config.yaml
n_layer: 13
init: "uniform"
steps: 2521
Each number is 128 + 32 x the weight over its row's rms, rounded and kept within 0 to 255. Layers, rows and columns count from 0. The size above them is the row's rms in percent of the matrix's.

# layer 7 attention query, 128x160, rms 0.0437, rows 0-63, columns 0-39
size [ 53  58  59  62  68  79  79  69  58  55  54  55  51  60  55  58  48  64  58  58  59  58  53  55  70  53  62  60  59  54  51  65  57  46  53  59  58  57  62  66  61  58  60  67  57  51  56  51  52  53  53  59  62  56  64  57  52  55  62  61  49  53  64  56]
[[107  66 149  69  74  85 140 114 133  75 126 192  67 148 109 134 142 103 161 159  94  83 147 127 160 158 113 109 129 196 129  89 107 132 169 141 112 105 161 128]
 [151 129 135 134  97 156 151 146 168 103 152 191 203  92 136 107 117 103 135  40 126  97 123 122 116  63  87 108 150 130  62 103  86 155  96 163 134 136 133  17]
 [ 98  65  65 135 126 116  85  81 132 115 107  67  65 181 133 160 145 147 135 205  94 132 167  90 147 155 147 115 136 108 159 148 139 121 138 108 140 108 133 147]
 [111  83 118  83 131 107 128  86 151  61 115 133  49 183 119 127 162 132 153 250  71 118 201 107 140 176  78 137 198 159 220  73 133 119 127 117 134 160 125 150]
 [129 201 151 157 142 137 159 142 119 208 135 175 189 101 122 124  95 148 143  57 189 153 101 117  97 100 136 127  53 114  75 128 118 129 125 100  75  96 130 128]
 [154  89 114 154 191 104 134 100 131 102 117 117 105 187 144 178 172 170 122 115 159 167 113 108 168 139 168 149 110  98 117 175 101 106 111 127 117  61 156 119]
 [112 193  91 100 127 151 117 183 145 150  96 182 153  85 135  73  93 132  94 113  85 149 152 110  99 173 129 139 121 120 110 113 164 143 156 151 138 109  96 124]
 [127  89 178 136 133 135 166  93 138 184 144 110 188 159 121 169 160 157 196  71 181 162 129 110  99  96 154 123 128 148 155  76  79 106 144  98 141 126  81 129]
 [142 113 117 173 167  30 133 115  81 153  80 125  97 132  85 133 121 204 151 138 111 173  86 106 102 119 150 158 111 112 130 145 105 148 157 190 147 110 119 151]
 [152  74 116 109 100 137 156  68 106 111 146 190  72 173  85  96 114 120 169  73  98 119 146 132 125 218 162 123 162 131 204 102 107 165 125 157 126 109  97 110]
 [145 156 199 150 135 104 144 169 222 221 175  98 183 126 159 120 168 168 127  67 147 104  88 134  90  86 150 172 122 128 104 148 121 133  93  94 123  44 124 123]
 [118 113  99 182 149 166 120 117  82 122 116 122  58  70 136 133  92 112 147  85 170 132 127 150 154 141 137 132 218 135 134 168  94 131 106 157 138 133 160 104]
 [138 140 185 162 131 197 138 139  78 126 141 125 150 157 124 121 189 132 177  51 129 139 151 112 148 169 150 171 162 119  94 130 125 115 112  62 125 122  92 114]
 [118 105 120 120 173 119 151  69 115  97 104 156  83 174 150 146 155  82 175 127 127 114 125  84 134 149 122 126 171 100 108  89 121  59 112 135 124 127  95 165]
 [105  98 109 102 154  89 179  82 132  75 131 125 136 101 143 146 170 124  73 153 134 144 142 141 104 120 115 116  87 160 100 137 179 112 145 142 145  94  78 149]
 [136 139  94 100 130 103 145  88  40  60 131 122 117  96 175 137 143 108 166 195 181 152  77 129 138 148 134 131 151  91 121 138 173 174 105 120 142 119 146 111]
 [183 129 195  97 111 134 103 137 157 153 179  99 137 156  67  85 149  94  96 189 132 128 135 108 116  88 155 122 157 104  88 130  97 140 139  99 130 123 150  83]
 [190 111 148 137 142 115 140 103 103 110 133 137  98 157 139 147 167 137 123 191 163 146 110  90 181 175 128  88 119 128 136 126 198 128  96 127 148 142 134 166]
 [ 84  96 135 155 124 103 156  94 164  94 114  77  71 167 134 168 138  91 207 152 143 119 123   7 116 162 148 130 138 174 129  87 113 127  95 135 104  98  88 177]
 [122 141  88 161 173  91 117  95 182 138 133  93 110 144  80 160 169 145 115 129 104 125 118 136 184  88  74 113 175 134 174  66 126 123 144 181  72 127 166  90]
 [144 138 143 116  75 143  93  83  77 121 154 131  82 125 102 213 116  84 108 152 161  93  87 159 190 174 118  94 160  90 141 119  89 146 127 111 163 116 145 169]
 [ 92  72 104 111 127 162 115 128  79  94 145 109  43  72  75 158 120 128  56 115 115 119  93 170 135  98  89 123 191 116 138 127 153 172 116  93 152 133 146 112]
 [114  66 133 105 148 107 105 158 180 144 125 140 125 129 184 112 163 153  61 132 179 140 116 147 114 145 106 122 131  98 131  92 121  74 132  58 138 122 113 105]
 [113  93 157 123 170 121 148 111 151  83  81  98 126  74 178  85 182 155 119 148 124 147 141 141 117 136 148 147  71 148 155 102 111 133 186 158  96 144 152 118]
 [153 102 153 146 114 158 175 189  60 164 116 110 139 133 157 117 164 112 164  89 137  89  63  87  60  76 159 121 121 173 180 164 122 129 101  87 205 123 113 173]
 [152 158 125 141 138 157 156 125 139 106 172 103 152 191 100  82  65 151 165  82  67 125  74 114 122 152 119 115 154 169 158  86  93  99 100 171 192 135  59 139]
 [160 175 151 165 114  91 116  71 150 165 137 142 179 137  91 143 148 126 111 174  61 192 126 141  93 166 165 129  96  74  76 138 117 153 156  55  44 109 172 124]
 [ 92 142 110 186 171 126 102 138 129 187 156 120 164 166 178 107  82 103 133 103 100 133 185 132 107 103 125 142 121 163 177  69 106  51 121  71  61 169  89 125]
 [120 164 113 109 100 122 153 178 114 147 162 158 159 138  80 144 114 127 165  82 148 215 182  88 123  86 154 123  89 128  92 131 131 103  94  52 113 115 144  93]
 [ 99 105 154 159 117 165 120 145 129 156  71 156 142 146  91  74 105 181 214 117 138 104 161  84  92 173  98 178  97 113  95 101 106 107 133 125 105 123  84  95]
 [127 126 103 108 148 144 129 163 211 116 165 142 126 112 123  72 123 128 126 110  44 127 126 114 134 131  94 121 101 103 134 128 108 142 194 109 106 145 173 103]
 [104  79  83  78 115 149  38 135 175 116 165 154 158 115 154 116  94 142  85 133 148  49 145 156 170 129  98  97 153 150 124 170 109 151 147 102 138 163 118  73]
 [ 95 103 165  99 114 113 118 110 104 151 158  98 110 163 149  93 167 115 142 127 142  88 159 138 174 100 132 127  73 113 131 196 158 134 103 136  98 127 108 129]
 [103 121 128 147 146 180 133 114 143 174 103 115 129 101 127 163 111 171 143  77 130 111  87 145 192 105 115 129 125  83 117 196 167  99 168 157  97 127 185  82]
 [115 133 128 107 128 133 117 149 165  51 169 177 126 114 162 194 111 124 120 159 159 144 119 177 144  93 126 145 144  92 133 118 177 174 160  96 103 126 108  80]
 [186 134 137 114 173  83 141 122 150 116 153 151 163 117 166 114  93 146 163 105 135 155 134 143  90  75 127 177  54 159  95 100 148  78 113 131  75  84 128 130]
 [166 117 136 138 114  91 167  44 123 160 110 117 137 152 127 126 124  79  69 163 110 110  92 147 138 109 138 153 161 113 100  98 175  98 121 132 153 128  98 196]
 [111 172 115 118 196  71 221  95 146  74  98 109 154 125  84 127 119 154 133 127 153 161 160 102 128 163 129 121 108 132 136  63 124 180 167 158 121  83  82 125]
 [ 98 123  71  95 110 170  69 136 156 123 153 171 171 107  90 133 109 111  90  95 166 148 168 123 141  99 121 124 118  98  93 180 108 113 136 120  80  83 142 119]
 [ 93  92 134 144 172 104 156 154 133 162 101 203  72 163 117 134 138 120 196  68 149 114 124 101  75  79 158 136 164 118 120 192 129 139 178 116 130  89 113 170]
 [ 76 142 140 148 157 137 109 152  83 170  49 146 153  77  72 126 147 100 160 106 125 143 155  80 109 132  94 115 131 122 104 107 114 208 148 133 129 123  68 119]
 [146 152 108 113 152 121 152 130 156 196 101 102 187 186 186  91 155 125 147  83  93 143 107 121 143 166  85 142  95 104 136  95  86  62 127 144 125 143 100  85]
 [118 121  53 153 122 116 119 132 119 147 147 104  53 125  93 133 129 161 163 168  98 187 118 126 101 137 120 179 141  92 162 127 171 149 105 111 131 126 174 151]
 [119 107  91 100  71 126 115 109  96  82 164 149  99 155 134 133 135 127  73 184 130 144  97 190 186 179  96 133 131  82  95 109 138 133 142 168 105 147 198 104]
 [161 175 138 154 109 118 164 128 141 190 182  97 182 142 133 119 134 122 155  90 130 158 120  67 114  98  92 128 105 116 185 123  93  89 145  41 156 138 120 137]
 [105 124 113 121 117  69 144 106  94  97 113 142 150 118 120 149 135 184 174 117  87 155 114 123  89 185 136 144 125 115 116 124  98  94 139 150  70 122 131 219]
 [123 122 118 150 212 133 174 129 125 162  75 143 159 144 151  40 140 167 150 153  76 158 155 112  91 164 174 184  83 156 171 107 129 113  74 102  72  95 116 137]
 [195 120 104 113  85 128 145 114 121 148 132 130 148 160 122 100  93  77 152 185 139  89 114 126 141 116 130 143  64 100 124 128 132 144  83 116  92  72 151 144]
 [113  79 148  86 125 122 131  74 146  34 118 115 133 114 109 209  87  60  68  72 100 109 113 115 142  85 130 107 129 146 146 178  85 158 147 107 156  91 161 137]
 [144 126 118 117 130  75 157 117  59 176 154 181  99  68 129  63 140 141 169  57 151 120 113 181 161 170 109 149 192 139 129  41 134  83 118 195 114 155  93 145]
 [146 102 109  85  81 146 162 136 100 156 122 149 149 141 133 112 180  74 129  89 141  95  82 133 118  79 158  93 123 122 158 153 118 115 162 174 182 155 116 209]
 [158  64 152  87 144 115 143 114  81  45  99 136 137 141 133 120 115 166  74 194 120 102 119  94 161 156 149 189 126 118 114 192 212 191 107 146 128 141 151 102]
 [134 173 110 151 157 171 136 115  86 149 123 167 169 119 125 106  85 157 170  78 121 161  91 110 151 168 133 140 119 114 174  81 111 113  70 127 138 133 160  92]
 [108 158 106 120 177  80 108  99 112 153 125 105 122 112  41  97 165 127 185 173  94 119 118 141 132 104  97 148 132  96 141  78  84 171 117 190 125 142  64 121]
 [107 127 121  81 104 176  73 154 161 147 171 151 141  78 146 139 109 131 111 153 151  69 138 132 171 132 139 121 156 160 129 162 135 171 109  24  97 162 158  29]
 [126 110 120 134 188 146 173  90 117  89 130  95  84 100 142  97 154 122  97 157 119 100 135 107 106 114 103 155 161  83 168 171 174 162  98 157 123 119 114 123]
 [136 105 152 139  66 173 116 148 107  94 111 149 157 112  83 202  60 113 115 160 163 119 103 107 175 125 118  72 179 114 109 173 150 109 124  74  80 114 131 119]
 [134  74 153  91 148 133 110 114 103 109 167  96  94 115 162 175 128 179 118 129 126 123 119 128  82 147 124  92 154 134 134 169 121 165  71 124 148 109 122 162]
 [108 138 136  98 157 113 147  90  98 105  94 110 136 132 174 119 113 157 101 126 123 122 160 166 114 169 148 129 120 141 132 105 114 115 130 151 172 116  68 157]
 [ 76  97  90 119 197 139 154 151 118 155 186 213 146 125  88 111 115 115 115  87 156 165 182 108 109 151 121 166 109 139 138  75 149 158 147 121 112 154 159  95]
 [ 81 123 110 154 139  96 138  88 161  82 155 121 148 126 174 107 183 121 146 150 114 152 130 139  98 140 130 145 125  64  97 104  67 186 123 183 138 123 169 107]
 [118 153  86 128  97 160 102 110  64 120 141 137  86 105  97 160 171 134 101 152 124 136 106 120 135 133 135 139 109 108 128 180 139 147  94 139 205 115 121 193]
 [160 154 127 119 136 132  70 115 210 175 173 142 174 121 112  99 114 120  74  81 103 126 152 114 156 115 114 101 128 103 137  85 132  98 171 126 137 125 139  71]
 [124 150 158 129 134 131 102 116 166  95 138  88 143 128 142 117 124 143 136 148  58  64 109  76  88 161 116 114 106 201 111 141 128 133 166 145 179 175 126 171]]
# layer 7 attention key, 128x160, rms 0.0438, rows 0-63, columns 0-39
size [ 43  52  74  73  63 133  86 212  61  50  51  54  52  61  55  55  51  62  60  58  61  56  55  53  75  52  61  75  58  59  54  62  59  54  56  60  58  59  56  63  58  61  58  67  63  50  58  57  60  51  59  60  59  60  67  55  57  61  63  61  46  52  66  67]
[[ 58 209 143  89 100 122 129 166 170 128 113 169 141 119  96 149 102 120 128  86 100 123 139 136 180 130 148 110 103 111 198 168  88 149 123 132 128 137 149 169]
 [171  62 158 166 147 110 128 118 151 186 147  68 115 115 148 122 207 185 167 140 178  95  85 135 142 135 206 132 156 142 149  67 141 103  69 132 125 125 101  82]
 [164  98 156 189 141 147 168  89 148 128 153  62  89 157 149 132 143 201 162 162 112  69 110  89  89 138 134 113 137 153 184  95  97  78  82 140 127 152  99  82]
 [156  45 151 155 143 131 139  55 141 125 155  84 132 167 126 115 185 193 114 162 106 140 107 131 146  99 115 123  79 186 169 145 151 140  98 138 137 151 120  85]
 [128 145  67 135 104 161 168 127 143 149  82 146  77  93  92 124  95 127 156 193 116 124 157 110 108 133 123 103 139  96 132 134 152 127 120 175 186 155 109 130]
 [128  49 160 127 164 124 150  58 152 100 165  51 144 156 145 132 144 188 163 160 102 133 144 112 119 121 108 129 125 175 186 121 118  97 101 120 121 153 106 125]
 [108 155  87 162  56 155 144 175  94 161 122 180 118 158  84 211  75 111  91 130 110 110 133  44 107  99 182  91 163 112 134 162 193 123 187 106 132  91 162 106]
 [140  54 170 120 149 101 104  54 126 146 154 107 156 155 133 122 162 149 185 144 156 117 146 170 166 146 106 119 114 141 159  95  89  93  89 150 133 154 111 120]
 [115  68  89 149 155 148  85 182  85 164 115 144  90  83 142 165 109 180 144 109 156  94 111 130 154 119 171 129 129 152 137 181 104 118  79 111 146  99 137  75]
 [138 154  97 121 130 106 141 188 113 144 147 110 125  77 183 143 149 148 117 163  83 148 156 110 130  93 121  76 107 163 132 151 127 152 174  99 158 126 133  97]
 [110 145  94 122  50 105 119 118 141 117 147 106 102 145 132 146 116 151 108 109  95  99 151 139  90 160 150 150  75 130  94 123 121 114 141 146 108 147  75 123]
 [142  92 163 171 121 164  54 155  92  90 156 176 147  91 136 139 104 103 128 165 165 125 122 120 155 141 160 176 103 101 103  62 146 111  69 126  94 117 146 141]
 [ 68 128  75  72 114 135 142 152 135 144 111 134 117 206 150 139 121 154  71 120  87 119 136  57  99  82 126 116  99 178 143 143 144 130 101 138 168  89 137 162]
 [130 175  92 140 125 175 153 151 117 145 143 130 120 118  99 146  51 164 141 172  87 108 157  62  95 107 156 112 131 166 132 107 145 122  99 115 137 156 125  79]
 [126 139 148 104 149 144 150 105 163 133 100  89 134 103 150 119 113  80 146 114 232 111 170 102  95 168 126  66 158 133 135 104 105 117 173  67  90 173  83 113]
 [102  39 192 139 139 182 135 142 109 116 147  77 166 124 122 136 135 144 124 129 143 102 162 115 144  69  93  90  98 185 132  94 172 126 164  54 178 158  50 110]
 [181 108 127 151 156 171 176 108 181 144 163  78 131 107  96 143 228 145 150  85 182 197 164 122  75 120  94 154 129  92 124 130 124 100  89 156 119 143 139 126]
 [ 89 110 144  98 189 100 136 112 179  92 132 143 178 127 127 150 162  95 106 148 108 121 159  97 143  81 138 133 117 102 112 140 124 186 114  93 156 164 132 105]
 [155 125  90 121  95 146 101  95 134 207 169  86 125  83 184 108 163 146  95 138 159 119  66  83  82 120 133 177 121 155 131  66 140  97 168 110 146 138 125  70]
 [172  88 121 177 123  90  93 107 142 104 137  84 144 157 145 150 157 122 124  77 161 134 160 181 113 130 144 172 146  78 178 171  89 157  69 142 108 183 176 171]
 [148 116 164 128 104 117 141 160 134 142 169 113 170 112  84 134 161 114 207 135 201 148 142 190 112 128 161 179  62 115 100 111 139 126  54  91 121  68 111 118]
 [164 111 189 166 136 167 108 175  96 180 135 133 119 111 113 112 132 129 141 145 145 105 169 116 190 113 142  93 115 125 119 100 160  95 112  85  94 138 153 116]
 [158 163 159 118 171 109 151  38 184  87 128  89 114 187 160 146 140  66  89 113 141  91 103 124  86 120 131 105 128 148 171 153  85 138 117 197 120 141 154  66]
 [102 125 117 101 104 148 117  99 124 109 154 110 130 126 181 135 161  78  79 117 154 147 156 104 135 137 105 124 150 156  94 136 166 113 135 107 149 150  90  98]
 [ 86 124  67 154 139 149 196 106 148 152 125 110 128 143 127 143 107 144  97 123  74 130 123  79 144 120 110 138 155 107 144 145 120 138 180 117 103 163 128  69]
 [124 108 104 155 124  83 140  59 128 177 150 145  98 130 131 143 138 177 159 158 148 136 130 181 178 146  91 136 126 103 133  76 144 110 106 125 110 168 156  53]
 [140 103 113 114 153 127 118 119 169 125 113 143  55 135  96 193  86  83 170 138 147 133  74 119  54  98 129 163 172 151 171 123 118 121  82 137 163 118  96 163]
 [129 207  66 129  94 134 200 176 148 109 151 127 121 145 129 131  89 128 154 157  77 128 105  76  90 112 129 176 143  93 128 144 133 154 144 178 130 121 183 138]
 [132 157 105 130 141  82 219 146 178 100 142 126 120 108 123  87  78  69 127 113 133 138 105 143  84 141  73 203 138 156  82 141 111 222 170 139 196 111 131 150]
 [101 161  39 108  82 113 149 159  75 184 160 152  76 113 136 176 112 160  89 134  61 132 132  85 112 121 144 125 122 158  86 159 162 153 153 158 128  74 109 127]
 [173 154 149 121 149  86  77  95 159 128 116 159 138 105 131 104 125 111 170 102 149 152 150 187 141 105 109 100 177 152  90 128 107  76 125 187 102 147 145 195]
 [152 144 170 159 131 159 103  87 149 120 140 102 136 122 102 143 166  94 156  98 145 129 130 162 165 117 111 154  90 116  84  91  87 188  97 182 100 170 155 158]
 [145 179 109  80  88  88 187 133 193 144 140 127  86 112 105 109 172 105 127  81  49 121 142 114 149 118 159 150  69 120 113 103 151 149 162 147 147 113 122 145]
 [130 159 129 102 106 164 121 181 137  80 108 103 170  94 143 121  68 118  41  59  55 148 140 128  96 125 170 154 176 122  93 157 117 182 157 141 120 117 149 168]
 [121 138 198  88 108 146 164 146 130 128 104 123 148  57 151  84  98  90  97 127  98 188 152  86 113 123  96 123 110 179  86  76 158 156  87  87 159 130  72 146]
 [ 89 181 138 101 101 117 132 172 177 115  90  75 151 139 143  71  97 146  60 117  78 102 149  57 122 146 178 107 117  97 103 127 132 170 148 120 126 121  95 162]
 [111 108 124 168 170 101 155 129 117 154 129  84 137 173  80 129 162 153 164 140 158 110 123 192 161 164  94 110  99 119 173 138  71 130  85  90 143 118  94 118]
 [117  74 117 152 125  96 158 142  99 172 145 130  90  97 212 146  49 104 145  93 157 119 130 129 106 134 124 119 133 140  95  91 104 136 105  76 145 131 148 146]
 [141 161 138 152 152  82 163 140 131  98 158 108 149  93 110  97  96  96 108 128 143 113 100 140  85  82 135 109  97 125  95 150 135 177 123 148 124 154 169 180]
 [ 91 127  91 140 177  82 194 127 118  71 172 157 144 154 185 119 146 144  73 146 118 139 111 102 100 169  96 106  63 157 100 146 133 168 167 139 105 114 132 128]
 [139 122 109 104 110 153 118 130 100 132 135 222 109  94 208 132 137 111 155 101 159 124  72 116 147  84 120 148 148 144  81 153 133  46 123 157  97 103 155 108]
 [153 204 117  95 126 103 128  75 113 100 112 132 103 160 170  98  86 148 108 114  83 114 161 111 127  93 146 145 177 134 147 143 131 102 162 156  97 141 136 171]
 [147 149 143 139 122 147  91 160  97 101 108 113 143 132 102 110 151 150 109 110 161  82 108  73 123 133 185 102 118 143 156 103 152  83 150 150 167 152  99 104]
 [171 117 242 132 163 118 132 118 153 161 148  78 138 138 120 124 183  80 159 145 183 173 182 136 119  79 112 128  96 141 164  87 109 106  76  99 130 162 113 157]
 [149 187 106 133 117 171 194 164 177 100 111 132 128  82  86  89 101  92 123 120  77 113 139 122  74 129 146 188 173  61 148 150 105 165 130 166 112 102 110 109]
 [139 144 103 131 133 137 101 204  88 117 167 123  53 150 144  78  94 140 162 134 164 190 143 116 105 113 155 131 124 134 104  43  92 142 151  62 173 136 115 145]
 [130 213  48 107  70 111 160 144 164 115 131 140  78 136 187 141 106 107 140  76  99 171  82  81  93 134  85 115 160 127  95  85 147  73 138 133 128 156 163  79]
 [ 93  69 145 152 121  92 104  83 158 162 149 109 133 147  80 210 172 159 148  93 162  91  91 121 177 127 102 128  95 154 145 144 158 120 120  95 142 161 107 140]
 [122 113 175 169 103 149 151 144 129  73 137 134 141 123  89 118 105 141  64 151  86 157 163  87  91 121 155 108 139 180 131 124 161 157 105  80 132  89 135 115]
 [144 156  95 120 158  91 144 193  93 110 122 191  60 137 153  85  94 130 104 168  99 102 151 125 126 165 153 143 112 151 121  98 145 118 106  90  80 166 150 105]
 [ 98 189 115 136  92 172 148 129 131  86 115 133 145 156 162 108  86 152 118 127  33 151 123 100 131 125 115 131 146 168 131 118 159 109 113  96  58  66 150  99]
 [113  90 168 106 101 173  92 114 113 135 154 109 118  66  87 144 160  79 171 148 150 118 142 105 142  68 113  72  96 151  99 125 174 129 125  82 164 164 167 128]
 [152 127 160 128 129 127 112 132  68 134 149 189 134 132 124 148 100 140 182 128 108 126 162 132 160  65 126 145 134  50 146  91 115  95  81 124  96 112 145  83]
 [112  84  63  69 115 148 132 147  55 151 136 163  88 102 132 132 139 142 121 161 178 120 145 105  84 145  87 138 160 133 112 112 131 111 140  94 184 129 119 130]
 [150 126 145 130 100 119 113  78 145 129 116 175 128 111  81 111 117  66 131 106 101 167  92  87 105 128 124 141 143 104 144 137 104 161 148 177 105 165 111 148]
 [ 87  82 151 196 108 188  73 155  48  92 176 100 124 131 127 111 152 117 104 140 162 134 141  84 206  83  97 107 117 163 150 132 178  71 192  85 157 148 103 124]
 [172  48 195 140 121 186 156  75 150 129 160 136 193 116 105 125 155 136 137 113 195 158 144 111 153  45 144 145 120 159 105  78  97 125  73 100 146 144  96 149]
 [ 97  63 108 225  83 176 123 173 155 110  57  88 121 107 167 108 133 171 137 121 129  99 107  92 122 119 140 161 166 125  74 122 158 132 198  57 136 130 139  90]
 [106 152 128 109 128 102 173 106 112 168 122 111  85 186 158 135  83 141  88 192 157 119 144 160 156 147  69 110 176 128 175 158 137 173 165  83 142 118 167 124]
 [140 208 133 112 120  98 171 176 123 147 159 133 153 131 180  79 111  92  95 176 124 160 138  70 127 138 134 103 141 117 123 122 128 156 139 111 191 153 142 150]
 [122 141 119 164  91 128 123  84 102 121 126 146 109 179 188 183 102 178  92 172 115  90 108  87 135 142 152 103 104 175 159 153 141  74 154 137 165 102  48 115]
 [ 68 109 135 123 125 160 127 140 141 107  79 152 157 137 124 142 121 170 147 168 151 122 142 112 188 112 120 137 159 166 119 128  82 161 136  69 139 118 163  79]
 [140 169 113 108 158 108 154 163  99 125 124 133 142 122 136  77  85 147 111 133 100 131  60 199  90 135 128 121 147  87 133 166  88 134 116 156 115 117 153 149]
 [117 139 130  91 125  98  26 113 135 167 140 196 165 170 116 129 189 130 165 153 153 137 175 190 150 183 107 145 129 114 108 109  96 122 153 141 106 111 164  97]]
# layer 7 attention value, 128x160, rms 0.044, rows 0-17, columns 0-39
size [ 91 100 101  92 109 122 101 101  92  98  94  85  94 106 100 109  90  94]
[[120 131 195 141 149 161 169 110 113 212  92 119 117 186 128  79 113 150  96  80 126 110 138 143  89  89 135 141 171 212  88 138 158  81 122 116 163 194 178 158]
 [143 119 162  96 146  98 160 163 141 146 116 102 146 148 157 113 122 165 191  80 115  90 114 136  95 113  93  99 111  76 104 128 160  79 166 119 120 181 154 125]
 [168 100 171 166 118 103 152 118 147 106 131 156 115 100 198 150 133 179 110  61 131 144 163 136 108 108 108  67 130 132 136 171 145 146  85 126 174 160 221 178]
 [137 138 129 100 110 156  93 156 158 177  68  95  96 104 183  90 127 146  97 169 113 184 161 153 176 150 156 185 130 108 144  95  95 113 133  89 138 130  79 127]
 [108 141 122 115 103 134  91 174  97 136 139 149 110 118 134 117 102 176 150 123  67 105 140 133 141 142 110 141 177 141  90  97 149 122 130 174  98 136  75 146]
 [ 88 123 157  92 123 143 130 124  92 105 137 144 149 144 157 152 151 182 119 118 114 132 131  83 180 140 125 105  88 106 105  91  74 141 160 119 110 109 105  81]
 [175 166 102 101 127 159 123  83  75  90 115 178 180 156 107 136 131  91 146 186 134 100 118 124 155 142 107 130 202 166 122 138  77 170  92 126 110 177 138 119]
 [156 104 146 151 119 158 155 163  75  87 187 129 148 131 114 103 120 136 142 124 192 152 146 105 160 126  74  82 135 124 147 149 122 111 122 144 190 186 161 169]
 [160  80 154 116 190 175 157 132  94 102 166 170 154 131 113 156 135  92 130 107 172 180 141 128 173 122  76 116 159  92  99 113  86 173 123 148 147 201 149 186]
 [ 91 143 137 142  77 127 161 121  78  86 144 175 125 169 107 163  86 130 141 171  91  92 107 136 154 133 162  98 122 111 199 136  99 171  83 156  89 138 144 113]
 [129 142 119 147  94 200 132 155  94 132 127 114 130 173 113 145 179 131  97 163 147  92 157 116 144 122 101 145 143 106  75 130 125  84  86  99 137  77  68  77]
 [161 137 110 158 115 136 132  75  71 134 106 113  99 162 114 121 160 184 124 158 123 105  66 114 180 103 157 135 153 153 153  79 150 133 134 154 122 148 102 144]
 [ 63 128 131  91 163 109 138 182  98 162 117 106  79 105 107 158 107 133 189 142 120 109 165 135 156 127  89 158 139  96 131 127 131  78 109 153 112 111  82 113]
 [ 96  87 156 121 163 120 137 142 132 100 101 157 167 159 162 108  42  82 167 199 139 116 129  93 109 195 118 112 139  96 123 148 104 163 103 160 117 117  95  73]
 [171 179 159 118 102 152 160 135 107 131 140 138 152 163 109 125 132 113 103 124 130 146 172  87 176 131 132 197 122 153 115  91 123  68  80 108 167 117  50  96]
 [102 154 152 103 135 116 119 116 154 148 164 143 105 123  91 110 134  21  97 227 205 177 164 165  89 112 114 148 131 121 151 131 108 148 173  85 123 162  84 127]
 [116 120 129 135  89 155 145 118 161  65 116 124 166 121 158  85  93 120  76  95  26 122 110 102 124 144 161 112 138  68 124 127  97 173 175 159  96 114 107 104]
 [126  99 156 131  95  76 141 183 155 170  89  80 120 127 143 136  89  96  92  64  85 137 165 126 109  92  74 148 135 163  93 196  89 157 101 108 157 139 105 101]]
# layer 7 attention output (transposed), 128x160, rms 0.0546, rows 0-16, columns 0-39
size [ 88  98 100  99 105 117  97  93  97  99  96  92  95 104 101 105  95]
[[150 140 117 148 166  97 159 128  98 124 145  89 146 155  90  75 121 146 135 146 108 154 168 145 144  90 196  91  92 119 111 156 114 134 192 155 120 139 133 149]
 [146 210 137 134 101 116 114 133 162 123 113  55 102 171 119 166 138 153 141 146  86 145 145 114 117 164 120 105 141 208 162  84  44 105 147 117 152  75  73 154]
 [131 201 172 121 206 144 113 143 162 120  97 130 111  49  34 118 114 164 185 144 120 140 174  90 106 110 146  94 156 187 110  94 135 126 162  54 153 121  95 111]
 [128  60 152 162 153 129 126 117  69 146  96 149 168 122 164 171 137 104 102 125 180  83 130 144 182  98 117 107 101  73 102 110 137  87  81  79 121 113 151  57]
 [156 115 133 125 120 132 106 129 126 115 166 145 132 113  53  83 138 140 202 137  96 135 136 117 139  95 142 157 100 146 170 100 132 178  71 106 111 147 148 106]
 [114 164  63 145 105 148  97 162 143 102 106  89 138 120 125  93 101 133 109 202 105 140 120 146  78 138 103 158 236 154 172 177 135 118 173 150  96 119 123 153]
 [133  91 194 126  52 148 105 132 120 128 142 121  78 121 165 129 106 163 144 113 112 189 124 158  48  98 111 148  71 123 100  92 129 158 142 144 115 117 166 150]
 [116 152 136 150 139 163 135 120  91 147 161 116  86 125 109 140  97 131 181 131 152 138 151 105  74 145 127  80 182 149 200 154 199 134 150  90 101  97 150 130]
 [169 138 181 104 133 171 103 184 138 184 117 139  87  92 137 128 130 177 179 128 121 162 165 138 108 120 100 129 155 105 164 125 187 189 142 138  81 142  73 110]
 [ 99 125  75 163 140 115 172 144 186  77 101 177 140 147 103 119  85 146 102  93 106 173 136 174  78 127 141 102 164  95 143 145  84 113 175 180 167 132  94 131]
 [ 87 150 112 105  87  94 131 103 134 161 140 147 138 170 127 105 128 140 172 117 159 110 115 106 100  96 156 173 123 137 174 144 180 115  91 113 140 107 119  66]
 [162 113 152 152 125 191 110  78 137 162 131 178 104 183  89 143  84 125 133 147  95 103  97 118  97 123  92 178 104  45 173 132 114  77  71  89 115 183 171  71]
 [116 173 106 153 141 141 212 183 170 167  84 107 134 181 178 160 116 103 113  77 123 138 114 127 111 152 107  97 142  92 188 103 151 124 104 142 151 108 161 176]
 [147 142 133 240  99 147 142 126 153 162 108  74 131 121 151 146 103 118 125 120  87 148 152  99 133 126 169 162 157 162 165 128 140  97 124 125 168 127 179 191]
 [ 85 116 146 149 125 137 117 124 150 128 121  93 103 126 186 110 132 106 134 161 161 139 164 136 163  48 159 165 147 126  91 179 168 138 135 139 105 141 179  86]
 [143  96 160 164 136  74 165 122  86 137 157 101 148 125 173 172 134 125  75  71 153 120 150  78 154 126 131 151 112  84  82 153 148 137 178 151 125 145 137 123]
 [119  64 110 118 172  81  86 162 172 137 106 139 115 105 126 155 153 111 132 142  94 194  90 183 117 158  65 106 183 144 131 115 148 112 183 146 125  77 147  92]]